python train.py --n_layer=10 --d_model=224 --n_head=4 --n_kv_head=4 --head_dim=64 --d_mlp=1344 --vocab_size=2048 --activation="tanh_gelu" --norm="layernorm" --norm_place="pre" --norm_eps=1e-05 --positions="learned" --qk_norm=false --attn_scale=0.125 --bias="all" --tie_embeddings=true --parallel_block=false --init="uniform" --init_std_qkv=0.0385 --init_std_o=0.0478 --init_std_up=0.0551 --init_std_down=0.0551 --optimizer="soap_variant" --lr=0.00903 --weight_decay=0.0 --lr_head=0.0087 --grad_clip=0.5 --warmup_steps=200 --schedule="wsd" --decay_fraction=1.0 --decay_shape="linear" --final_lr_fraction=0.1 --batch_tokens=[32768, 65536] --seq_len=1024 --doc_mask=false --train_tokens=243600000 --steps=5301 --dataset="wikipedia_en"
Each number is 200 + 30 x the weight over the matrix's rms, rounded and kept within 0 to 999. Layers, rows and columns count from 0.

# q: layer 5 attention query, 256x224, rms 0.0384, rows 145-175, columns 0-111
# k: layer 5 attention key, 256x224, rms 0.0385, rows 145-175, columns 0-111
q145,230,213,192,225,210,148,228,205,184,219,167,199,201,214,186,232,204,169,240,239,222,176,206,258,239,162,97,215,238,213,221,177,178,202,219,174,201,155,175,181,295,212,130,208,182,195,203,216,187,195,192,165,187,161,237,181,194,222,183,245,234,153,207,187,190,205,231,213,179,179,184,164,190,170,231,168,192,220,292,206,236,187,183,164,221,224,194,201,206,236,200,201,179,223,206,180,194,196,251,196,201,192,264,232,183,198,188,208,205,217,212,210
k145,288,135,171,255,203,186,192,184,187,227,194,203,195,198,160,151,226,228,204,168,211,232,197,189,167,224,196,192,192,227,243,196,220,220,186,144,159,172,198,244,156,182,198,196,157,173,163,203,194,205,169,181,153,192,226,202,218,169,175,233,215,176,177,171,223,225,194,220,204,184,192,157,193,171,171,193,168,169,237,222,223,250,186,162,211,192,187,273,193,205,173,222,199,235,209,223,202,168,208,207,229,207,192,161,199,237,140,178,160,205,196,199
q146,235,189,248,165,194,205,180,189,162,178,218,161,206,247,190,157,209,190,196,183,208,219,239,226,217,154,174,208,202,176,169,196,139,219,232,226,236,244,200,263,201,208,203,191,164,218,200,182,152,261,209,238,184,202,214,159,182,225,238,155,193,201,186,256,173,209,199,219,241,180,168,173,212,257,230,248,235,270,240,151,208,192,198,232,203,184,210,202,231,229,214,217,222,253,175,252,195,211,186,236,222,199,233,188,178,265,228,188,203,212,244,153
k146,213,190,203,179,214,191,165,229,166,172,210,204,174,250,188,205,199,215,221,192,219,166,204,140,219,188,154,221,208,219,218,232,181,242,218,208,210,193,194,210,150,189,151,181,220,212,194,215,141,210,139,174,202,234,185,175,122,169,207,191,197,208,175,233,145,185,193,210,225,171,221,167,168,183,180,217,199,181,184,254,192,218,162,169,279,206,185,217,190,188,213,195,212,230,186,176,238,204,197,227,265,239,222,218,184,165,136,208,225,204,244,184
q147,212,188,204,236,201,175,212,233,172,183,165,215,195,198,203,265,165,198,194,211,171,188,208,193,199,199,188,210,196,222,211,183,174,185,195,190,173,227,233,227,219,241,188,250,233,250,197,201,140,197,225,190,247,207,215,229,191,274,212,242,180,199,204,233,239,174,168,207,206,170,178,227,187,210,209,214,168,204,265,175,206,189,237,175,171,185,189,213,208,159,210,190,219,176,231,225,151,216,199,205,192,244,177,198,204,185,205,168,197,186,222,195
k147,201,223,165,250,199,149,217,193,206,194,224,161,179,212,198,196,197,178,204,190,196,212,160,182,201,188,219,208,264,184,218,209,182,188,200,178,191,207,206,231,174,201,220,229,185,187,168,199,184,200,179,226,160,206,195,156,172,225,160,189,224,165,237,203,206,175,244,142,246,198,204,182,183,186,222,217,164,204,239,217,168,176,228,214,163,211,184,220,220,218,221,245,225,183,238,201,172,211,197,217,197,161,129,184,224,183,174,127,154,192,197,165
q148,254,227,156,246,238,195,157,178,156,211,168,180,209,236,222,232,190,166,218,211,189,169,208,171,200,202,140,204,197,196,204,203,247,172,210,241,254,191,173,178,208,197,184,191,202,147,183,208,125,171,230,207,196,182,220,196,185,261,200,194,222,172,204,261,222,190,211,188,211,211,215,253,189,211,202,172,181,165,252,207,235,222,157,196,173,209,210,252,234,221,208,204,235,235,251,190,211,197,258,193,214,190,189,255,199,229,163,193,170,201,182,216
k148,250,235,220,209,203,162,240,209,180,206,244,209,235,211,193,207,163,176,202,192,199,186,217,179,137,177,206,237,200,174,170,213,243,167,189,261,164,203,226,219,121,172,198,170,189,236,184,187,198,157,159,160,209,237,200,200,188,217,187,210,190,216,198,237,217,173,175,240,177,187,202,185,185,206,114,200,224,178,229,209,185,246,251,206,153,216,157,249,228,256,208,162,193,171,221,239,148,183,195,217,187,208,213,239,233,203,204,249,222,183,232,205
q149,218,184,213,202,193,190,222,211,162,196,205,209,165,240,193,223,186,185,168,199,235,205,168,209,255,191,184,217,214,191,192,171,207,198,213,196,186,266,182,220,168,200,184,213,205,170,175,204,221,168,188,175,241,191,201,153,172,145,167,147,216,167,180,211,229,236,236,232,237,221,154,226,143,190,221,204,213,209,161,201,216,247,199,156,257,200,186,224,166,238,204,212,239,171,196,202,109,169,161,192,232,201,196,230,219,197,182,188,154,166,167,184
k149,189,217,223,196,240,187,229,210,169,258,213,227,206,215,176,203,267,147,142,229,170,198,189,188,227,238,244,204,212,254,158,179,186,286,232,182,198,228,158,234,216,189,208,218,208,160,210,210,231,198,185,191,264,179,148,209,180,183,197,144,187,228,183,168,188,163,220,185,244,219,190,179,181,190,211,223,234,193,158,228,231,196,146,140,260,190,200,154,236,184,200,237,221,180,190,253,162,183,195,187,211,197,202,220,174,230,216,233,166,201,198,227
q150,241,177,211,237,209,209,191,177,138,194,227,214,221,205,161,257,192,224,221,193,240,166,225,212,194,228,231,253,238,219,184,228,224,186,250,175,267,222,222,252,184,241,161,191,233,199,187,229,217,212,198,225,241,205,171,215,142,193,230,186,166,178,185,218,189,190,171,199,205,173,196,238,194,167,198,208,223,176,155,191,190,235,197,231,154,214,222,165,206,184,240,165,218,213,160,176,198,235,181,169,229,234,221,203,190,231,198,213,201,197,222,217
k150,202,234,208,194,203,228,147,234,197,220,136,228,212,197,203,223,194,147,186,165,219,159,219,219,188,209,218,192,220,191,227,227,189,199,209,223,196,177,132,164,200,248,146,169,203,180,244,175,223,156,176,162,199,220,198,177,184,219,211,169,166,223,187,257,203,166,213,212,188,209,205,210,196,173,177,228,217,176,130,190,182,194,183,159,190,205,192,230,217,236,234,230,182,203,159,220,211,209,197,231,194,246,174,228,225,201,226,221,156,210,204,210
q151,179,156,182,227,221,179,167,220,194,200,223,189,204,231,198,241,161,189,175,198,180,174,206,242,202,169,183,247,229,162,218,247,225,197,207,179,159,198,181,170,288,188,184,180,196,229,231,194,178,222,207,195,188,171,179,182,215,213,160,163,208,188,230,226,230,182,207,233,220,179,188,156,185,215,233,188,198,200,214,242,208,202,179,220,250,234,218,222,226,254,218,233,203,253,156,238,244,211,211,199,185,223,178,229,229,216,189,198,194,227,172,217
k151,197,200,195,201,196,182,190,274,232,255,190,191,241,168,222,219,163,200,196,228,143,164,183,170,209,171,175,233,214,197,248,221,208,220,219,283,211,226,236,167,159,182,175,194,197,265,209,168,174,219,167,213,220,182,175,202,189,173,211,203,197,214,267,170,199,183,173,211,223,183,228,174,244,174,243,207,199,222,210,241,252,241,228,176,215,199,179,204,229,220,177,269,200,187,221,220,252,200,163,260,210,189,253,169,231,183,193,170,216,183,188,184
q152,236,139,183,209,178,188,204,182,227,245,197,185,239,148,191,189,232,185,205,169,219,230,193,167,242,195,178,167,207,214,171,212,195,219,215,179,206,136,205,206,247,256,212,214,202,139,152,210,174,196,207,250,185,193,176,195,216,239,194,217,199,146,223,210,104,195,182,196,216,162,198,187,189,138,224,173,193,166,189,220,216,218,157,206,245,241,177,190,241,198,156,236,169,187,204,200,220,214,187,266,155,214,159,140,218,204,236,223,147,174,177,210
k152,182,203,213,179,224,198,176,140,182,193,205,226,218,205,162,208,242,173,200,221,189,179,212,183,157,167,215,154,196,210,211,226,197,192,201,197,204,162,126,226,189,194,206,185,149,181,175,188,202,212,244,165,231,258,175,187,222,223,209,221,183,150,181,240,208,194,134,156,166,214,209,220,185,242,175,216,198,212,236,237,248,188,176,204,175,206,209,222,211,184,185,228,188,224,156,218,214,229,198,227,203,215,151,200,219,227,221,136,156,185,185,236
q153,195,194,183,255,192,169,191,199,184,189,229,144,184,253,189,219,194,183,204,228,170,225,213,205,196,175,177,225,198,218,245,214,177,188,218,184,216,206,191,213,194,151,239,210,224,178,185,222,138,175,172,209,170,204,210,205,205,231,195,220,239,155,242,197,205,187,214,191,157,236,173,213,160,187,184,190,163,172,212,237,184,200,178,224,169,185,198,214,210,199,194,161,179,181,200,175,209,213,197,235,190,188,222,217,222,176,198,194,171,203,194,210
k153,166,174,179,218,189,211,208,176,211,241,191,210,180,259,198,223,224,163,206,209,181,204,159,180,244,176,143,179,205,186,276,188,198,209,228,217,192,253,207,191,202,163,244,216,213,188,221,181,205,180,205,237,239,183,217,157,211,232,200,239,223,158,227,169,194,167,214,207,155,136,236,202,169,173,199,187,187,262,193,200,166,199,166,252,154,186,170,200,184,182,215,181,209,198,206,199,202,185,138,217,201,124,213,206,205,204,227,143,203,261,245,215
q154,210,207,197,170,153,253,130,218,233,209,189,189,176,190,209,226,181,226,221,214,183,129,250,207,185,198,219,244,192,190,210,221,170,177,183,186,188,207,212,175,247,177,243,192,234,209,162,187,142,186,146,174,233,205,212,257,199,182,245,218,191,194,205,245,214,196,240,162,230,164,199,208,160,221,226,206,245,185,157,176,191,217,155,218,208,207,223,173,207,163,217,211,193,221,232,139,211,200,182,212,215,220,199,222,217,173,233,245,185,202,212,195
k154,213,215,179,190,194,169,191,209,186,244,176,201,146,173,212,226,244,218,204,208,200,137,179,224,180,177,221,272,234,185,253,202,177,145,235,188,205,131,138,182,231,216,168,195,188,206,182,189,187,160,182,207,261,158,240,162,220,204,195,213,252,161,157,189,183,179,185,178,168,195,235,207,215,200,226,223,251,220,205,164,188,184,186,192,202,182,209,269,219,190,218,226,221,237,217,168,241,208,134,194,151,182,207,240,159,190,170,207,193,193,222,168
q155,182,239,221,210,167,138,192,194,212,188,221,207,239,145,231,221,189,213,236,192,225,231,223,212,235,250,172,228,250,185,257,228,222,172,207,210,227,214,184,205,192,198,224,201,222,161,223,179,177,179,184,191,168,199,184,226,225,219,207,172,268,198,224,214,195,227,204,171,212,206,222,244,244,202,200,213,185,171,210,191,193,216,239,207,202,234,207,203,170,179,227,208,224,247,208,217,229,193,203,205,205,191,248,188,198,165,190,230,186,184,185,165
k155,132,211,188,177,200,174,195,176,203,142,169,195,204,171,212,161,120,195,221,217,169,205,208,213,173,215,203,214,194,236,201,207,199,173,228,205,198,157,224,187,179,200,192,191,227,213,241,199,282,214,205,184,151,214,174,172,180,208,163,203,237,159,186,222,186,182,201,201,195,186,219,220,206,243,170,236,190,164,158,205,187,180,229,174,196,199,198,196,205,173,161,144,210,202,245,189,161,197,155,192,163,177,228,236,241,173,250,220,210,232,198,261
q156,161,177,172,243,227,212,218,211,197,195,162,222,207,191,221,240,225,168,185,208,143,179,219,200,154,213,237,233,146,201,167,208,213,162,211,203,168,190,197,172,252,170,236,212,193,219,208,156,197,177,198,170,168,154,184,209,163,197,198,199,201,191,189,219,223,182,167,175,190,159,184,224,172,157,210,236,207,192,163,239,170,169,217,198,184,238,222,170,137,198,195,192,205,207,191,229,183,184,204,201,204,201,179,231,162,222,210,211,147,201,159,190
k156,196,209,215,249,229,158,198,240,230,205,167,236,189,186,230,205,175,196,154,160,204,179,219,177,174,205,187,218,216,174,220,198,204,218,220,174,195,201,216,198,185,189,220,230,141,211,173,156,184,205,163,169,209,164,177,225,202,201,203,142,219,178,222,211,233,225,202,200,215,212,189,217,154,217,239,209,192,189,199,234,209,204,198,205,178,205,173,173,198,186,188,252,204,204,182,204,151,223,148,228,212,220,171,212,148,202,193,212,202,165,206,179
q157,185,238,255,198,194,128,181,205,156,178,177,214,221,196,180,196,195,219,229,208,203,210,188,165,215,167,186,200,203,202,170,232,175,149,186,181,157,220,171,239,237,193,176,175,212,220,211,231,198,221,195,219,179,228,156,200,178,189,216,177,211,176,253,238,249,194,179,180,214,266,222,204,191,250,232,176,228,218,227,197,186,189,230,214,232,209,280,206,212,200,188,180,194,169,212,219,231,180,204,215,172,218,208,177,215,194,243,176,228,168,217,184
k157,216,213,197,202,219,189,203,212,201,163,224,146,150,221,193,186,162,175,207,202,219,198,222,243,239,168,216,146,213,209,192,240,224,156,174,177,179,204,197,195,190,231,195,172,229,214,181,235,176,165,198,170,228,230,196,193,194,173,200,163,187,189,263,209,176,138,225,169,186,205,187,242,182,221,237,248,205,240,164,212,214,236,160,203,217,196,230,212,216,223,183,208,167,149,268,219,191,225,224,204,172,227,194,170,235,201,211,194,229,160,241,176
q158,198,243,194,201,245,161,174,220,217,255,213,236,245,242,224,207,266,199,231,214,218,224,190,179,184,201,247,218,212,187,214,180,231,181,208,217,198,216,181,185,288,173,187,186,172,206,218,163,204,203,241,201,184,185,194,201,158,196,216,215,173,206,228,209,173,213,212,188,162,179,281,200,191,190,213,232,172,245,228,237,173,201,209,185,165,175,170,247,199,238,160,224,194,204,243,251,174,210,210,124,274,199,223,175,154,175,233,187,205,263,191,198
k158,192,185,204,195,187,195,179,216,287,264,161,183,205,226,224,256,212,258,172,191,173,172,263,236,143,154,199,188,164,161,232,164,237,119,172,144,176,135,264,240,207,126,192,149,182,228,184,168,211,196,210,220,176,173,119,281,139,157,215,181,211,190,239,194,189,200,232,208,187,177,213,188,179,211,207,186,178,198,184,205,192,220,198,205,183,140,211,231,205,187,194,172,182,184,204,173,102,200,209,210,188,203,248,178,168,218,207,188,200,212,209,235
q159,179,191,236,190,199,183,213,243,232,188,242,230,196,192,218,203,167,246,185,206,189,213,224,216,187,196,278,212,181,189,207,191,197,178,156,175,186,151,223,203,245,218,185,227,230,175,218,205,207,194,187,248,211,195,189,202,192,230,230,191,194,183,206,203,220,216,194,210,218,257,196,186,227,221,218,204,197,167,228,194,254,206,210,233,197,211,235,214,216,224,241,168,229,162,279,164,196,201,201,204,177,216,171,202,221,186,226,220,243,229,185,197
k159,166,160,205,200,180,187,196,215,172,192,220,214,200,205,181,164,175,175,218,197,165,212,191,191,216,230,183,192,176,180,228,140,221,182,170,223,171,191,193,173,201,171,183,159,216,171,190,213,163,185,192,200,234,200,249,158,139,212,189,187,197,196,204,223,222,180,171,174,223,218,224,186,193,197,122,250,195,155,191,192,188,215,230,160,148,141,236,176,187,236,173,191,223,171,188,174,200,232,189,193,193,198,225,228,190,148,177,225,184,200,212,180
q160,199,193,159,193,205,206,202,217,217,187,177,187,231,169,223,223,232,211,190,244,230,220,210,210,266,242,210,235,215,228,203,215,192,150,225,227,273,154,160,263,208,225,191,183,198,196,218,221,212,243,189,207,247,216,198,249,224,244,213,179,192,192,212,227,191,179,221,240,193,225,227,199,249,230,152,221,168,198,211,220,158,186,211,197,236,202,220,218,215,213,204,180,164,187,206,225,163,199,221,196,192,202,238,198,240,178,192,244,205,200,174,216
k160,172,187,199,153,210,155,214,224,184,161,165,215,216,247,212,154,194,250,196,187,221,193,228,254,227,223,184,190,206,195,223,204,243,167,150,223,249,164,202,178,168,220,207,268,215,202,203,212,238,239,211,193,206,217,237,227,195,255,215,160,208,219,255,200,192,195,262,222,242,183,201,239,228,232,163,215,208,188,182,232,229,184,202,152,161,227,189,180,220,191,213,148,160,173,141,211,231,214,210,204,215,185,183,233,271,198,207,209,200,210,286,211
q161,199,182,173,248,201,172,213,185,203,170,172,162,201,148,205,157,180,251,152,166,191,208,226,180,195,221,182,232,237,180,148,218,202,217,212,154,175,249,206,224,183,182,232,220,219,170,198,206,206,213,187,197,213,182,225,218,203,199,246,176,185,264,163,187,182,272,168,204,199,178,187,225,206,163,166,154,231,156,184,228,179,232,162,145,174,229,207,225,204,192,183,143,168,191,194,215,165,223,155,190,184,215,179,186,205,175,144,207,205,191,173,196
k161,176,181,224,210,175,151,228,184,140,224,198,206,207,182,213,234,217,198,216,190,233,180,148,186,212,204,160,163,234,218,221,170,227,231,187,226,240,236,205,129,194,222,195,234,244,184,203,181,218,192,173,190,227,200,208,164,222,251,200,218,192,203,160,193,186,247,209,186,198,197,190,215,178,210,200,199,215,171,218,214,183,223,248,229,199,181,230,162,186,193,198,196,202,232,190,215,155,205,216,230,182,225,173,223,239,224,182,162,164,176,176,185
q162,138,168,205,213,179,200,246,180,175,197,180,225,199,232,200,159,219,147,203,206,198,225,177,147,169,228,194,159,178,210,222,226,193,214,226,191,139,206,209,217,201,163,230,226,177,199,164,184,201,208,223,190,224,215,244,232,144,212,180,218,196,176,212,203,194,216,200,240,167,235,228,204,190,243,244,205,206,203,170,181,216,236,176,213,167,185,170,236,164,203,196,241,220,209,207,219,202,194,182,210,178,152,237,194,183,214,221,225,198,232,195,206
k162,178,151,187,238,212,189,170,157,158,224,225,219,205,265,232,225,190,166,155,189,219,239,214,196,187,170,230,203,195,185,169,207,173,217,204,256,155,168,224,173,242,188,183,186,238,206,182,218,168,181,164,214,187,185,226,177,208,157,209,225,187,139,225,186,240,223,188,194,176,256,193,168,214,191,240,206,187,145,203,162,192,247,196,232,283,243,214,186,176,202,248,219,225,167,210,161,189,208,256,212,210,165,197,191,193,240,189,188,204,232,240,192
q163,195,200,183,206,224,194,177,200,174,187,208,237,191,203,220,191,184,195,186,198,201,190,202,204,196,187,175,172,218,186,193,245,196,151,195,250,151,217,224,228,173,198,172,199,204,214,223,215,195,217,165,177,187,183,161,194,155,175,208,198,175,215,195,159,190,176,192,203,182,211,223,175,182,265,260,208,197,202,162,185,169,182,232,158,211,166,168,228,201,218,213,207,161,201,234,242,152,222,192,155,182,235,175,236,181,191,226,218,171,218,172,217
k163,242,189,197,221,129,173,185,256,218,214,190,183,163,178,216,196,225,272,193,226,183,202,191,189,198,221,196,207,220,186,192,212,235,220,189,181,184,249,261,193,175,210,213,223,156,192,218,223,196,222,170,204,221,156,183,217,185,176,240,209,170,202,243,208,207,195,190,252,265,147,148,173,182,206,243,133,204,155,185,175,228,237,201,156,169,172,202,218,170,233,180,234,196,194,166,203,171,205,227,191,200,220,213,200,221,210,157,213,205,227,198,211
q164,151,216,189,214,215,216,195,209,235,219,209,170,166,207,181,168,149,196,171,162,188,173,181,174,145,227,185,219,146,193,235,226,238,222,203,191,207,205,217,199,173,181,257,133,180,208,155,218,192,168,195,252,223,220,215,174,219,137,158,174,171,177,193,202,155,243,194,202,203,215,213,256,202,219,183,210,201,160,144,158,236,193,158,183,206,194,174,222,194,181,192,215,213,184,187,219,166,173,199,196,204,238,195,130,243,177,212,125,165,177,149,189
k164,205,192,207,209,213,215,177,147,198,239,216,193,213,200,234,191,165,184,237,157,206,215,161,118,288,193,201,240,173,219,200,152,239,212,180,244,187,261,200,215,152,191,202,212,216,215,162,199,196,214,179,223,181,210,231,149,237,131,216,221,157,250,234,206,174,211,207,185,181,222,218,209,165,220,193,183,238,218,158,165,170,164,180,194,233,220,220,150,167,271,208,189,176,202,182,192,170,210,168,197,190,176,214,232,223,161,226,220,200,181,198,234
q165,229,227,172,199,193,206,158,189,205,237,206,259,169,261,222,239,175,181,236,206,176,213,212,178,187,145,164,197,209,206,199,131,236,235,160,228,202,209,202,227,205,185,195,210,208,205,200,219,197,212,200,175,215,255,236,177,225,206,142,247,208,179,216,169,242,189,231,170,152,235,195,184,206,240,202,187,194,186,282,159,176,224,193,206,174,165,157,187,164,192,235,184,239,189,214,194,188,181,210,178,219,248,258,237,235,202,208,200,210,181,195,191
k165,184,240,198,243,165,213,172,211,173,205,222,169,186,229,178,201,199,188,171,176,188,209,203,174,195,214,215,211,159,188,216,204,181,213,205,184,203,155,246,252,179,249,210,201,229,225,172,215,187,238,196,237,205,207,250,192,163,190,192,204,219,193,212,235,200,188,180,195,180,201,207,172,234,185,180,172,188,170,237,211,179,143,196,185,201,196,132,220,193,216,240,170,241,171,258,252,218,195,199,235,179,182,231,215,194,210,204,197,183,162,217,187
q166,243,149,251,223,181,176,192,153,199,212,215,202,229,183,184,189,248,210,260,182,186,193,197,194,190,180,199,168,233,204,210,219,181,182,227,168,196,157,188,208,244,202,199,209,215,209,230,228,235,205,192,218,201,235,158,181,173,199,206,168,227,212,188,224,227,195,216,166,192,192,256,158,250,214,173,230,221,172,265,173,207,176,218,201,171,210,253,184,187,163,188,246,168,199,198,224,185,202,178,249,191,226,206,193,195,196,221,217,211,182,174,231
k166,206,199,210,210,163,216,192,229,197,209,265,144,157,220,247,228,206,220,186,221,218,159,223,216,253,214,141,183,194,162,229,189,223,223,163,222,194,168,202,189,218,186,167,143,243,223,246,262,172,209,254,237,216,262,189,240,206,176,220,215,222,181,190,194,212,163,184,183,222,180,190,240,195,166,175,170,186,196,222,190,214,214,184,150,140,217,189,153,197,202,205,205,222,210,196,256,202,216,233,221,147,219,222,187,197,208,199,224,173,141,223,201
q167,200,170,216,183,174,240,184,229,208,179,181,262,223,186,165,202,203,253,165,230,215,209,233,190,179,263,187,168,119,193,206,210,216,195,203,184,188,191,214,179,246,201,215,222,175,218,179,189,198,189,159,223,205,191,168,211,196,236,249,221,224,198,220,245,175,178,219,176,172,141,203,225,214,138,181,205,167,210,146,173,187,186,160,225,276,216,202,193,201,207,200,175,195,163,250,181,217,194,198,199,157,162,208,211,181,150,224,224,151,203,211,220
k167,168,223,184,224,207,230,218,218,194,167,184,219,218,219,202,205,153,228,187,212,205,212,187,237,184,211,206,224,212,213,177,175,194,187,230,196,195,243,137,179,225,166,208,231,183,215,186,242,175,215,194,201,183,218,193,194,189,237,217,191,180,203,209,280,217,202,216,173,192,220,185,237,154,225,227,155,187,214,174,219,241,217,169,242,209,216,186,225,205,222,194,138,226,173,164,186,236,216,222,207,163,190,233,187,255,186,192,193,203,212,187,247
q168,205,153,176,154,191,219,220,228,200,249,211,199,181,195,212,219,207,189,204,187,207,256,164,160,201,225,236,198,205,210,175,216,193,153,218,178,186,202,176,191,229,218,220,208,174,223,170,213,214,185,190,224,201,193,216,239,225,157,218,245,177,166,163,195,188,209,193,194,235,245,196,213,218,182,225,226,228,214,208,235,208,206,243,192,186,216,191,199,195,200,193,191,169,166,293,161,169,198,193,179,140,256,196,138,203,177,207,254,215,228,165,182
k168,177,184,130,199,201,246,166,152,209,198,233,194,240,196,196,125,211,261,207,203,205,218,245,205,207,199,230,217,168,169,245,194,233,168,165,221,185,199,188,185,199,205,191,198,165,161,178,218,197,228,207,192,201,207,179,259,191,160,214,198,183,165,190,201,196,177,243,218,253,246,198,207,236,182,216,205,194,223,206,219,232,147,215,158,198,212,210,209,188,180,209,225,187,167,212,203,230,151,232,195,211,242,182,233,184,222,209,248,207,168,218,236
q169,208,233,220,216,227,236,240,197,249,182,244,206,191,201,199,208,265,213,200,242,240,258,205,227,160,207,204,184,178,267,158,204,189,216,193,196,194,240,211,237,192,189,235,182,196,234,167,230,222,187,180,228,188,190,193,194,222,257,190,152,213,216,205,232,229,244,196,210,203,206,204,256,187,139,240,185,225,217,173,219,194,203,186,258,201,207,236,191,216,259,243,237,151,184,217,218,192,197,195,228,182,211,200,210,258,240,227,198,207,167,174,194
k169,168,176,185,157,215,208,194,193,187,161,263,211,216,237,214,217,187,213,190,201,190,207,205,184,186,169,188,156,189,210,205,205,197,219,188,186,209,229,221,146,200,202,204,193,243,211,210,200,210,217,180,211,209,212,188,124,205,181,163,153,179,222,227,230,236,153,230,164,193,222,198,208,209,232,148,169,206,159,228,171,164,135,188,213,175,219,211,96,196,228,156,254,208,182,197,175,225,216,201,217,216,265,166,223,224,164,197,178,204,176,211,168
q170,184,233,221,185,172,209,168,209,203,199,240,223,189,166,198,207,186,239,196,233,221,215,220,215,179,165,192,204,228,217,199,184,233,171,200,248,197,190,204,221,191,192,206,127,193,148,217,189,156,216,228,199,173,223,215,141,224,202,178,193,214,207,190,240,264,247,198,183,185,232,193,181,228,219,200,177,178,222,254,155,233,223,166,223,203,211,190,167,195,166,207,250,203,176,225,208,164,216,199,187,180,186,187,182,238,216,274,248,142,201,187,209
k170,239,238,235,169,160,205,208,198,214,200,181,220,221,201,184,153,222,196,166,250,217,217,182,206,202,222,189,187,193,172,238,195,214,135,197,201,213,193,212,192,225,245,195,183,158,176,182,213,160,141,182,244,212,199,175,151,218,165,184,186,214,151,210,157,165,179,237,238,200,167,200,184,176,216,193,206,201,212,180,191,209,199,156,179,218,193,201,174,157,198,142,192,193,196,237,214,189,164,206,180,163,213,216,202,235,199,285,186,181,222,200,208
q171,198,201,175,198,221,196,192,193,181,294,194,228,140,223,161,235,251,183,229,176,197,193,200,208,238,209,220,271,203,189,181,149,153,226,188,193,218,168,187,169,184,195,175,216,198,225,235,155,170,180,192,186,213,236,224,203,193,297,210,206,251,220,245,218,171,193,220,155,218,217,197,213,195,235,219,195,181,156,188,189,193,189,184,172,163,183,189,255,199,202,206,214,227,213,154,245,203,147,241,187,201,203,216,180,127,192,160,208,200,181,232,161
k171,197,224,172,221,183,155,179,185,238,220,214,196,140,174,156,270,210,216,221,146,213,240,210,224,213,228,238,205,194,164,219,180,204,206,205,144,214,172,249,223,164,213,220,175,201,192,197,176,186,164,187,175,178,201,213,232,140,237,166,235,220,214,216,198,172,184,228,180,142,178,176,168,205,173,150,202,242,217,202,211,162,242,208,179,193,141,178,264,220,197,235,156,162,209,209,199,203,199,183,189,212,241,191,223,221,195,140,222,212,212,144,197
q172,176,186,210,197,192,193,174,193,221,162,208,203,177,203,237,256,196,190,216,216,202,190,193,160,227,162,138,214,252,243,223,182,174,214,165,196,211,262,228,212,243,234,189,186,224,227,218,165,174,199,223,252,203,200,257,189,192,219,185,201,252,200,266,223,232,192,187,156,201,166,210,245,230,216,194,145,182,197,288,144,179,202,203,230,245,182,238,193,195,193,198,227,218,182,146,161,172,171,229,141,165,230,195,237,208,195,249,251,247,203,231,180
k172,192,190,170,227,198,159,197,225,192,226,184,155,205,225,189,195,218,176,167,213,206,162,189,261,222,191,188,197,280,191,198,181,164,192,206,193,187,158,242,229,210,219,196,200,158,230,215,208,179,167,211,249,206,214,179,201,179,156,162,155,213,198,187,177,183,166,190,201,187,206,196,193,248,227,210,195,169,257,209,195,230,249,155,254,238,156,172,222,243,203,199,226,237,243,204,269,152,197,162,163,151,176,178,167,222,140,215,203,187,194,195,189
q173,231,145,191,184,202,178,213,283,227,241,185,205,268,223,210,222,213,202,191,230,205,210,201,162,213,160,195,221,195,207,232,237,182,192,186,156,191,235,195,194,209,220,239,212,162,207,180,218,189,187,183,251,217,215,165,205,207,243,233,231,221,168,229,152,223,240,225,194,220,219,220,230,195,186,202,169,167,249,263,173,174,224,209,205,243,209,263,297,181,165,251,203,130,219,253,220,144,178,177,202,181,221,206,219,245,215,175,233,212,212,214,207
k173,183,143,228,202,193,177,173,203,216,195,228,195,267,192,196,195,185,196,205,198,189,210,217,183,225,217,159,190,173,214,256,183,217,200,229,202,190,207,217,174,181,196,190,252,170,200,175,192,231,221,222,156,196,223,160,205,196,154,177,211,153,228,196,169,213,255,244,190,190,249,234,225,209,159,166,207,199,205,274,172,232,203,193,218,196,218,203,206,217,200,168,222,197,138,262,212,210,204,200,194,203,222,210,197,168,149,202,160,227,209,202,226
q174,208,187,213,209,237,216,209,202,221,189,211,231,247,206,214,238,246,213,180,227,182,162,191,232,223,202,226,200,117,215,197,213,193,132,212,181,207,190,254,192,210,240,166,204,260,225,234,207,213,212,197,265,187,222,220,245,184,193,154,222,229,191,225,191,215,248,258,208,172,213,216,160,152,171,210,214,183,241,174,243,205,158,186,140,243,241,195,176,198,219,238,232,204,241,195,176,229,250,209,197,209,211,227,261,247,187,183,191,179,208,231,206
k174,150,202,200,228,200,194,201,262,249,160,165,214,182,174,238,169,196,231,238,206,202,207,196,153,273,206,263,217,196,205,190,213,227,232,206,192,208,193,210,207,190,181,216,205,213,214,196,221,199,217,195,214,242,221,205,166,171,214,173,168,156,252,220,165,250,202,177,218,194,162,202,167,213,189,224,153,203,246,188,237,193,175,239,136,226,202,187,206,213,172,160,182,223,149,202,215,227,221,176,199,209,188,169,205,218,219,137,277,199,184,182,229
q175,242,228,155,173,236,185,207,174,175,158,221,233,187,214,188,210,164,171,239,162,169,164,177,221,221,174,185,221,224,193,211,146,171,151,171,203,218,214,164,220,176,147,122,223,182,184,225,198,210,207,205,171,197,188,230,174,209,205,230,192,187,221,177,205,283,151,216,212,169,227,211,251,184,238,209,188,182,223,254,226,233,146,222,186,183,179,230,167,161,199,220,223,220,144,192,198,239,147,246,176,204,175,214,208,154,195,140,188,219,223,194,170
k175,239,228,183,167,186,235,196,206,175,178,194,188,218,230,177,181,186,204,198,207,206,165,238,281,229,244,172,211,206,172,214,184,174,202,190,219,190,183,218,162,199,208,169,236,183,219,212,191,211,211,198,222,186,144,164,188,145,233,195,168,225,240,188,154,188,195,183,236,161,150,163,223,237,218,193,195,196,214,227,197,196,165,157,129,176,111,199,206,200,129,196,175,189,196,213,222,206,159,194,214,224,184,201,201,247,196,219,240,237,172,162,208